python train.py --n_layer=14 --d_mlp=1344 --vocab_size=8192 --positions="rope" --init="uniform" --lr=0.00472 --beta2=0.98 --decay_shape="linear" --final_lr_fraction=0.05 --train_tokens=390800000
Each number is 500 + 50 x the weight over its row's rms, rounded and kept within 0 to 999. Layers, rows and columns count from 0. Numbers have three digits each. The size before them is the row's rms in percent of the matrix's.

# layer 4 MLP down, 256x1344, rms 0.168, rows 180-194, columns 0-191
100:472479471575503513539487445536502485553483487546496516505520530395503462539456522557581532487453524525504459510524578603474454487432417535499534515495532482473443521542542445518444565450473557488494452458478466496622535552425473481479459418507486397504501436538419486555441491487489548517481542469496471576517537564486422500442558540572567513448494461507494497531369564436444469545511559433540457534491502476426524453492433587542558634527490476513529630481486515445440574510542522477434496500522612413595525514554546382559491490426434526487554475507512465413474506471518459555
097:547488507576470526449516554488521477500430466616412468542545530521528575458560463497430481558480520505454429445531432457495488553543500489485473493421420463339538567468472520457483531589464504506574530534479513455497493435488440485485393440414546547506537501488507464484509518473577513513357520520491431482393483564533452550518497513522568514488498450461540564448427499490511542505480561608474444456520460482458562473562442476494497503513450610504422519404584503550486490532485549506468560455434515555557472468504503502513461578430540571446495450502555617443471520426526554501
099:537568485506497447537486446582420451467398418471516500532505475496563440561441516455488603461430566435530506414600403467510464468471556497555436525528513519477438533484489410447565432473487541431466564514468582467501568501500466489471495543464515494527526565509423484554534535465447505519537528466573516529512554502463496461392485524527526503469559412580412468461570420483581524496367527468454529534511439496544560513573458509528526453489454507488585654528549484571515504592500489489497496512536450468525487441524455593528460518481534472464429530496623526551506438422438584489
096:563552422481479438467488510555539433497568409496374510433456437491516516576474442362511476516515473454506426503558535591445475617548580395421513565493548558536614499516447446469436451531554473432524633527527441480530461552393522546554602493596490470515582433523508475506544544587475419488546517553491519499478486515463401401543538555464548480456543561407525577508401467547478526512590526510546438532559532510514494437522415560506546569581495572434585457478492438479483507516544481488549483564520437526538558438485561499402397532556496487517469506473475597492461454461437458457
101:529554492567410545470516468500520417472427459540476531560446520490532439527513436510437420426454403414475393493423403518511520440469525520482548527559509461538578492558467489395465543514593541499494443526404492560480503450468323485546539482491525454476551523510515434537535481534528532510415598525506522430452446472501482517434523464507517501601532510476541483421411503542454532591530562501571433551529523502425549543553467404528472591682471504526455508474508469445493487581449501465551506556518478441581446574464452454575372525423446587467623478487504519394506482469455509557
097:474576494427496561589537419510597574479441611473510460538580580543562474534538559603528598370503523491507623487510387550464482475449470458389488545507506433418543486462483514518542427546569494517559475514528553519495482492557574554476514517467627552509504482472526500445480439545425556482458552495511528519573445526428510618429525545468351554534521485485470440490507509522451553490442504493531415518517511466496545468497445559478586526454487535636452525604532497495437429529523476557575571502466504516494413534503492457526472510522541539519501536487497497544454512474473572574
100:549512505545558450483486500531438504526553594596564403538398523538448548605494546475531494499572469500506484532512462455522501510541517505498492427506464447517431469489544567461483591515517482497519439545584518507474518580509455540447498471478526566446602409460545489543546558474521478551373440472517554505496540434499488533549547381545443549452491497435547543532574533565549460499574448482462506544525459473450517528523464465547527489551531499469509576405547474551482532538441468534562444584404653490449473525502559493522497526591507552613513507497527451495514510504491464546
098:512491575482467541533518528430446498522494505462452469513556458544505563508441463560513495560396428601580510517414495478503460589565443505387481493477563511542474538585382529480494535432461516587424431567486541487450446558510439464446495411551487490459461470537454478445532546524481454508369421568525507447444519516533447478544583436449592515416476500473498468442565515484552478435522469451525464436499532460422491505436642512564491543530461526493520463540482459550558426582568544570470531483508432479562450423548420531468501392466517480441562566405477466479404590481476501400
100:495481460468431501450462508479494463508470474504446580406591465516518514480574526460380585484497509547467506501521467487405553505618542524470488395560413521435430505419466483513532435527534450527595400468506517536547514576472460391526485477471473535534460475528443482601465552491434466537514480447628530495490508573506497506575516562550539475458441509508463413477533482449582442490458519476413514577483522482609526448407439400551493555428475464467413436420457442382483590544579426513459511489434434482441562496492450491490529480446565508465488444570513517558485412472566602517
104:476567556523520454543491531403351523508531524412454578494464481441438547474456424496470511476490474447531495513504546533478485580490533482488518485517522464444399450540485528474498545484389456447430518382510537522593524454558459566575411444431573533531503465551457552499497501415514504533501473602522430479495426497430532521464534519472507474551519472552578478397470621461525397568380590578434430520482518516542520578621596493515515538403491541531520457475480470470532464576460580414496473477538431533454597494524356520462507556438484424533554455512542449435528475494493460520
100:577553449419468513492587623520529528429570446529561475441556483509453428469453534419566479489448465370490470469529553436494532511394541503427485539495523537485581499578603453542446473542600454546519529507541448474422502389534465491430502469418528458460426508501433561471534554558558451519572539475531546496551495564448490553570562480523517524505513448482516496489449465618553453513487497510567423557521428420536459532467466542368510497565458475507442465457492379531467443576369494542453530377511451536600490556506471476437423546516565523453517466453531540552454519497499440550
103:530615488511532481454450458559367429520585512586403572508509493460428544393553478493480446576567547526445516427430491514449527546486575603536494512460522430544461485475567486568519585460458448489511487578392475455513550577423465607518574519506365511446559592471620524432519573522540500467576443529439487603571495482443419500555505500513591526531477374449593494513532473523487502436593505553491531572556485482451426478397569461483499470431481461561561503439470476375604428519470458573488523547620447451481516555509527482531540521554554459422395435577546531542536448443529476511
100:398514467568492482522518525561556506579548464473456505469590449388447536430588493385573477551501424576518623587471440485440482421460488459591445472495468574554534511494617584519543612459521512436563508546539446439425493509466546596513442504508483504456476399477537531573423525505491443529603513467516566481497498493571529508489473473530445454482459516530494533336455435589485449554529562373474562495502487496549529514468476470497440474582507440489619523461506499591504523505502449458476487474531420497591548503476539452525571494509551424500554432457584535523435483561533564494
101:490448486493523502505536436419454444503557573452396492508427456463414483542495480479547539451535545497531526496416546639496513422443574456534589487520542490458490548520569577485456533565461629468497548551408518498413566471483545532507490431496576424545364448521539475539570476485477558520531517538465448541456476455462512494500467578466442525568484482454551436539519418498509508548453567592418559525485560474515380488452537459465442480495489488531562543559429438517568527505466507499480433524535417575410450484445428552423489483572468501544453542485563559418531489505475563535
100:507427487484474434504472469526513507532504521441525539563466512526450528475572517457512624508535560511554417498478505528570414563461479512448508485508507482461468459473420503585463473559531457418451546424506528527532436538330507514574407512493492523519391518440564490476530520578534478474533443521577506567563438494488586532484444480561549488563520457492532576522447503491571436464487564465509449566481477489523497580462525454472477435469482436554513409462385557503443493450510476409526543416525475528541495517436430572509545444505467586488511511486538479454527586581540526533